From a checkpoint of a small transformer trained on Wikipedia.
Size: 16 layers, 4 heads of 64, MLP 768 GELU, vocabulary 2048, 11.8M parameters.
Architecture: LayerNorm before each block, untied embeddings, capped logits.
Training: a variant of SOAP for these matrices, 6594 steps.
Each number is 500 + 25 x the weight over its row's rms, rounded and kept within 0 to 999. Layers, rows and columns count from 0. Numbers have three digits each. The size before them is the row's rms in percent of the matrix's.

# layer 9 attention value, 256x256, rms 0.169, rows 3-28, columns 128-255
102:524489504546470513526539528472470516510503509532505514531495503470442490486464532482477503509458490490500512484514501525512508477485534446494500496520487457485470523482438474516503478507453483549537523503511492508428524506528495539509504477474484519477504517511496520504534478508443454526518518512527543510537517484457512501476520567475536517500528475503492488521509544511511495506505
109:541509510559479506514479484499506507537481496526506496475470503493518538514507525497450508491476507477492479495498446535507539503466490528505529506501503519516456534485468552539474552497473495523515506486484494485474489504488515514463535472460522480484531476506487526482517474482502466531482485489479478488495483505506464496528469495478491554510479517519491491506502527531506512513527
111:503522540570495481504484515482460513514452493481497492519556528510521535480532473493500480474519530483521485482520470517491520514492551509529541508454506496465487544521485500476538539478476536538520492559519485532534518484483506522507499492465469445499503489484466464509471481520465522482497508472525511534512521488468491499495500530506518491495538505513511498525495495480536524538460
101:503506485511518526478496516482493501529475504513536515457527497521477521494498514488505522474523524487512494484485493428519537487512527532499541530491495476429497488523472510470468496503551508490466490513481498524521522504518529425512510547464483554507486461511475483524558496495476438506451525508477519482549485482518493503527499508489517542552480515466530455479462518509465496487517
101:487528462475490515539490491527492485487458521488537522478509492492479506470498511494559540458446509455561503490510549529487483537469499484486500484460542513491520517527525514528510490461491494490532502500503511508546525504475491484480451487535498483513515533479515456470550499464487527480501494506522461508474535502460516510533466550514498508471524507493492491515525490522513523549533
105:534534470483483467515507540516530494530462482473533469521483509532535443490505488552521494498489482495520508508502473477470513509541454443484508544476503488522497500497497511536521490488478506532501518461549503521497489537519473492509469526521478523490497495496523539477493463495510455549490495539518499503513495503513524488470515494505486457469471538473496507483514540524446472483485
109:519460490495509485500523492475482505545490469482551498447475491512469452521437518534454494529529518485456510542507494501491498490514485461481500489484501503467491537496505507519468509483490517496560493522484492521494453457521482468457537443468508498507507486500473474485495534500516516510450525467486467535481510450483515513505503475438534492510451519525533537510519486476537482467507
114:522500524559535467502457504500465522499495451434501483530464536492494474472517524519480485486506488496488503464464505460511506513513507533516515505483517492505497513496500493516501499474482513508536466494503497487483526496532510483454525530513514478489548514495458525490463528490517535495476473531517493556472465515482477469537504497519518470522501533526469446484509564501477524484512
113:536480476453477506494528470486495451525523533523527515498511512506449495500522478510500475475501527501487519500510551469480458492494505479512479492548502483498526494542516535472502490485496520485553508511509505485510481501495471481486513557521483488513503479489516494502512495539487446502527530555512493474469533505515512488477482457556489462494505513537540529498486489447550510523522
104:502548479531466504519502515509463530521488500491504501521543509523480476507528485507509574500444481483504489523486499525468481493509499462530523513492503525502495485494511489465526543512541478474550487515524510471546540491533514531468487500481514509461491439521500478495458447476486445485495489527523492481490488548501510493448510539489525545530520458476500448515464463524522470492483
105:472476484504493521524471520492523509469493487499488528479474481492482526467537534462529465516490489497506483473477472495516483529516505502526484532535523498502452534495491546501519495476501500467471479515515514496466426469504517477494457494482484514508541484498488501516474515524461522497482456516512497508469476460506497513537493453535484493467498515504491503482506445446546493539489
101:516497535507514530511476516460484499498514434479463513513503481470479520480500475511480525540531545492543503468485529522502533513499507477503548470512499493509471543477524514487511522496525516489493521493541492524482488509495505491510500496484496461453476490549492483487491516523494507494508505530544555491499519507478572440471484493476477473497498477474518561504519472502523509491482
103:491495518465477487485510522488546480491536478444547455506509522466463486500517513510482518442513533489516495525506528474520494524504455489493513506523512462445515526478495491492477498516479476480451511535536477492484469486473494500462501503465484544476541495510482499487464510518485497492512518534510507515505488501506511513496478532464518508449496517487490485471491537475496517477433
098:520507511507484501520489551531517492503501510507481511491536506472498498491479514493519503507493528420517509483474532490508484546457514495504490498523547536496494507505503449531472525537487472501513498522482451539526502525521471537516569479473487445515494485508526514492519493472492405499510499510511491487475538514534497477526513501496485503517467519490448465536491509480536523491544
102:528523508528502527526482487522490478490563512506554519485505539485573514510488524505489533490509468487501507465511523471512489520466558537512574514514522486534519534451520517519464489474491466517504508521530482501461522518481506464504506528515479499506518509495473482533485504510476496540464483525467484474481516492470502452501493502523499523498534486493513520533527451498487511544522
108:496474530537506468481421503478481541494517509515466495513486475495487559487513518460488459499544510496489472507534513498538533513513493495505491483525472525549504552443517461491494460507546459457471518501486500503520479471515503562530524502434488498528469530533450503511505485490473498492530538505518466518511456468497495461485477500496519520461483487558500530467493474541493492534494
101:518520496531496518514504526495520521518516511489515515521539524487505535506507478497520465520519453456442442532473488468519527434521513481500506475487505495478505511492535494511508501517487464540499524496538501495539507517488516486471494489504522497509510502557526456504518491460524485467530460464508496525447518491502487497462520451492483470498513519499549549444476453507540444475556
104:503456525518501516496485486466460485510534510531518497474492466503534473516524505498519522483525506538505499507490491502551491495490514469484499507487513513527510460517508482487535520517550503489513518538516508485548515483509479462489464499491513540513523524457529488496528483469467463524504563549522488526508472559495476508527536550523451528441475475483516488522515452510484499518525
098:502472439520483550525528475497506537543513464466496556485515524513463496500507528523531438524493548525488502476491513531499499510506494510481550505520506498520483492464524481505519521479499496543496477493484522508536480531484480518545482518509508497496547475511520461499499485509562500564558497523525496519478504494525481502467475476543474467558458507507486520495497505442509511469461
102:551479500506538515468485513515494499530539514522434513491488498488505503507479514491507453500527502543541493509459515524470510478522512454556494510487505495528478456523520486475488507498502518513481527530508525543498490564444483500498526510475537504490519492474500494499493467503515446495529471485519456545487553509499533497476541482491480546458522475519495480511549489489480514472501
104:514476522480530522491502486527530515504479482470559515516541520461530486504531522466486520506520502496492525469514480489489467487510490537492474542464522489472523485479462496537524440423490486473485475530503483494494486463488495500489476535474559493473507497469472510477510526506532540484444550466471517493498506499527472503521542503479491444463486507474506474516502528507491516536490
107:501560484485521493478521500521454481506495520512491472481499488494448473491477510552477511508515497531476530453543495501532474501493517518493530456453506515460468511516487484486503451469509483496522473529490474495521524494508469495488513504518472503496505505469539456487473482480538511547454526503547494459445496519487493489509455494538535475488485489506491463540469483496518503499536
107:488513506515512457561537493495532457507507479527525521508516496523463477512457450475490493477507516499487506526509502548492509469498488553497519488514516471500491544489504482528473501496557489527477517500505479464495470506555515481518493503554474524529458468527515497515492502462499519486529509531549516468506569549516469508520498502528475525501507517484522468436448566482474523512484
109:515506484470490500493500484500504492486499512476501524492493497542477474462546518482511509481495514468467550466529481506502480512458507548505527495522516504471519520474521472506521526476477499494522494507513460516511490456521497477440512492484532552522516522558486492501515484485467486502480573461464514500463526561495537458513492508505463553502466475510525519503472516466517514490460
102:513497534449522488511499547542439489479514530487537523470535520501504461520526501464453477546473524440540465507475504502478510513550512527534532512514518544474490517519516485497497485522487513491493487508502486472511504490480474501509470486515487485514482487518545474455534475465537500544492519527540494463504498525498481529492498501530521459533475503478494470530454488519506513489466
107:530489484525499484524521530474492544471512507511492485520501474521477460445469490506511506498485489498506514478499467511516517494507503536495440467475518496516505538508511452487522487514517492479543503493485490455536499483484532462471497539464513518515476479535496498495460517538525540532525488497463497495509520525491541552532523492516491510505576527549487539453503493520511487512531
# layer 9 attention output (transposed), 256x256, rms 0.156, rows 3-27, columns 128-255
104:486497491449504492471457472508570499522504482479540526516492531496545522534498489484527523492550505472522504509456491501501500521497437522467483489476518472466516496465525456505492502498502498497516522518478476510572481482499498523457498523510476502485524487497479510508483469519507510501513490474492484466505456518500483517493489484556457525496468470519515516510515467508502540475496
103:500518528484500499490541513507490516514545511498499473502497497536489451483464515523516516494528459495520483502497484472504505486523494495545514521476521483499537494503473446461525456503499523490514512452505527514545489521481559510477487496508489498493574504499532502534527499500535501483508532576531466499523510513508524498528536502474484485488505508494494501531520496519512501517499
102:514484521481497470500511451527484487451511526544520530488545501514522494499488504508473498518535478511494547517451500509539486543497482496464505473478511484493473466499501526478524451511481518510505490477436513480463477495513455501478473546513522495531529509540513474477479490527514535493477501523502508477519498510502523542496549535485488493525516492527504472528524465563468506505520
096:453493495481493513472454499529460527464526513486493457505502525495493512478465487499478451546512484488485474513537480492499508493531503532480474460532492471529548469475490520554502500520500532444465541548519491490494544507512514496490463483477527465468457524493539510455470472534501543487443474516498484497483474536523508503465517473482478484480501470545490480520485495478522524481468
095:473502541531487483513511504491483505479484508477523497548522530501561486520543489474473504527520496486484488472479473507543495528514470513516486501540501499513504559462446531495485500499500442494501495547540537478465463507493493500497501566465477540512505515468461529511485505494498515501502502502513535523499464554479478460513502492535493502485508503486527455524501523470491521472502
101:519442494510526551466498488513489468537509466480501531487467518499566511481469513502521498491463473464479449507499518518526508489519518491468463507472513483518463501470493510519523536542522536501486455484459481525484512514470504529504486481491519511497509468484466495503500499492521478489515486485469516523493513490510467480497509478493490509537528511488519493487480465513520494534502
103:451459514470504502484506556482515538516530484528468526488471491483491528469496515540508464460485486499506480524502476490483542450501495482533501493515530520520456509507501494488496531462516524460503520493498479511490507497483454541506502482536494520454489477514511493549461461508518448466536514524464556459531518542504491480491513533520445465465513486494529508505508477497473507482513
108:497507496494494514530485526512504496486461515508499558468479476554455524512498516529497492511467493508519470507499494488525493528504470448465475515532505484497553497495508537461528492523479500492488501486494501489484473503481515535516504472518505516493495521461518474501550513528476444501481513520483516473541550510539493477486518503486440511470511488470527561514495505493446471475477
106:495449508539499486495513466521514534506509510495461518478496557473535469534522497506499489443508462476451481499452491486553506509524498471507499474475503504479471497497456495507498533476549505541547501495504457494579499538511514497482524459491492484496457523547503481487513470513459484521472501496455503541471473466531507539488529514450464499517540490491461441460511493521455458467476
102:527511515514517537521502466513522442474516547511507496522472517526515496479463533518505468488545469515488495504483472464509562503462515510491482532490459503494560472488521495500519465505469510447468523504480494492495451526519549515517493509515492460503497518473481520481530484483554528479484493466475490525511499519447489478475505539467489487471543509531523508485516486500478502473501
107:487499478485465502473490494497532539551497497427514509467549517487565465520520489483487536505488545470526509507518498490507489524512500505528513516528544517523501520497497474512539488542466495528499493527496460534511532470545486514516503525545536483505466566465487515513546498440495499527543513496515500471502499494509506527514504508497485466505534513455481507477522519523477505491485
099:485551543515479508518505476474471518512521498476482499463519538486516495490551486493500501495518474544496523503493463455458508442485484481501503519493530477466442510502510470513549506515534462507525527496459501483490493462490485507492452513504519527512479502489507507493514484479507519473509465480528517514496516512482494514500436474529523543502460495514468533511492506522466515505532
101:524495486506537531517491487518472538520504534516513472517478435505555467498494486519507498534495494490467515499503514510525519500502505451479529453476534498527480532522491485495489491475508478493518501498528451497512516477474469489503491553519520523517505503449558500516510485507518481504516484490489507479510490469550521515509478513498502531457491488505501492511529506495462493567515
095:512491477543484487481448476501471524505479484528538520507512527502493472467485472511538508549522520537493509502483480497475487497523509520502532495481487491520562474504539501491492482502556494516532521483483498504498507496509522475463503492500469530512503507505520493551526455535461558520514527526471500495484531480447509486513552519522533478520476526519525507513528512519494464485489
098:487526502525507522490504486508467443482485484500499467463493539500469500506515492477479529481472502524554505537505472509539475499490505472519505514437520469512476487508502479481469462499514533484482505449465524524532525487534496489495471504502482504470500449480521513536538519512508544505475483530490519513502462567501526478543463463507505521514551479469501531545513491482543466521482
106:455504517518486491521543491522510501509483553518485471474498518489487464502465482514489524472529483501509566483494546515483509486474511495468484500523505502470538490522486529496517499406484453488500512514489474486519545523508526468527513495517536517473513479475523531522500482505517501480508488489508525407526529541473515538524568511478517566510474525467493474524480445504525523508496
100:540487521518515519555470495501507449521521496519455465496494534495501504468476481554481514494475517481462520479532476546509495505460515531508489503528513505517510507540484513504531510550495536478500502485471471518518492471505497476504502472538483535533478495459464527512491480490493480540475520496502484505482486510476523540512525514497538523474513521498490520510502499583453508444509
102:472515545530515508505518494496544519449537509506472500527516484495488559512514486450484523532529498525461487466498542494506529507495475486572546472530500476489503498486495530527521469523487508538481510461475484547520524505492501503518518476486486485498495513504495490510519515511516536529474475450534485501506567455453478489481448476448496486488541491497489461508527511496491510516487
097:518453485491457515526511554516467488510489543517463518507491524487488502509532461511491544465481492489480482498500454502486527467501515525489480480504477503464470567509510466499519517544489511497511482483546499487501515496480505517452480506469543521501446509471525551517514496500486449458507472472461498543464474463440503499555490523485477518477539449483525516491516492505500482478526
098:504495533498496465503506496499471520515524462479510492523469490506466503500523496464469530552447516497500510457469426462457540499471478516464479482470512457519454485478503500556479497503519502533496485452499521517525483443504516535515518471526518461489472486542528496483485518519507509451504501480497482451509497531515485467541454532493522481486470487523461489482469499547507513516492
097:471492444499472479525536515540484530488508436478523522504447501518507518520501478496534491481494527468491510541484527542508496509517469500472524473482497515503479531486500521520456537501498542494512531514503509488493475507537521452526514530507490487478549495481505465498537487500500469481517482507503519495470530502463530498499469554531480482500508491477517547521487471457478462487459
103:465566497500488488483517477540527526496521510496509464547497501504490506512490504484521502502476503502515479518475516499485541473506522497478482530563512513542517471474504496503457482483519498528500485502496518515486483500489517495524484500462538486503526492523474502494504510506475488496516492480473530537572494485467564459496528510508466481500571486483515502518495527518493481514549
104:491534466470517468508471428489470482499475551513534476507461510549505476488467539524472510495488505473459494552506515525492489522521499491502478484488499468438492501525550468489512527489479528504535444484465507518492516529486511543457483504470503455462528497502472499521477518505490497537496497508508474518490490427467505526481487481534518511463470521530446537518476502518489480499508
105:487495547540511505494489512497485516502494490495507492501510492480460493514537509518481509529531491504599509490479490503510478474496497489536493501500457532529501503446485521501502465486499544486501443504479516467548528474477482453532517535501494491501491461482489506515534489482570514525522474561500487499497486447498511462485462532538524522505524477469481518545511513533464505480524
102:500514514541460536505457472527507512473522480489528469547463506521453494501516461531499511499535524497477501534468516528524472491499463500471479520489501536477530534516480514486489501499497484530496481491503473494500482509494509465466514511489520474449501477515514466509549533544480449478503515496445472492490481520486531500477511493474542499487552522564505502514493544498532542502542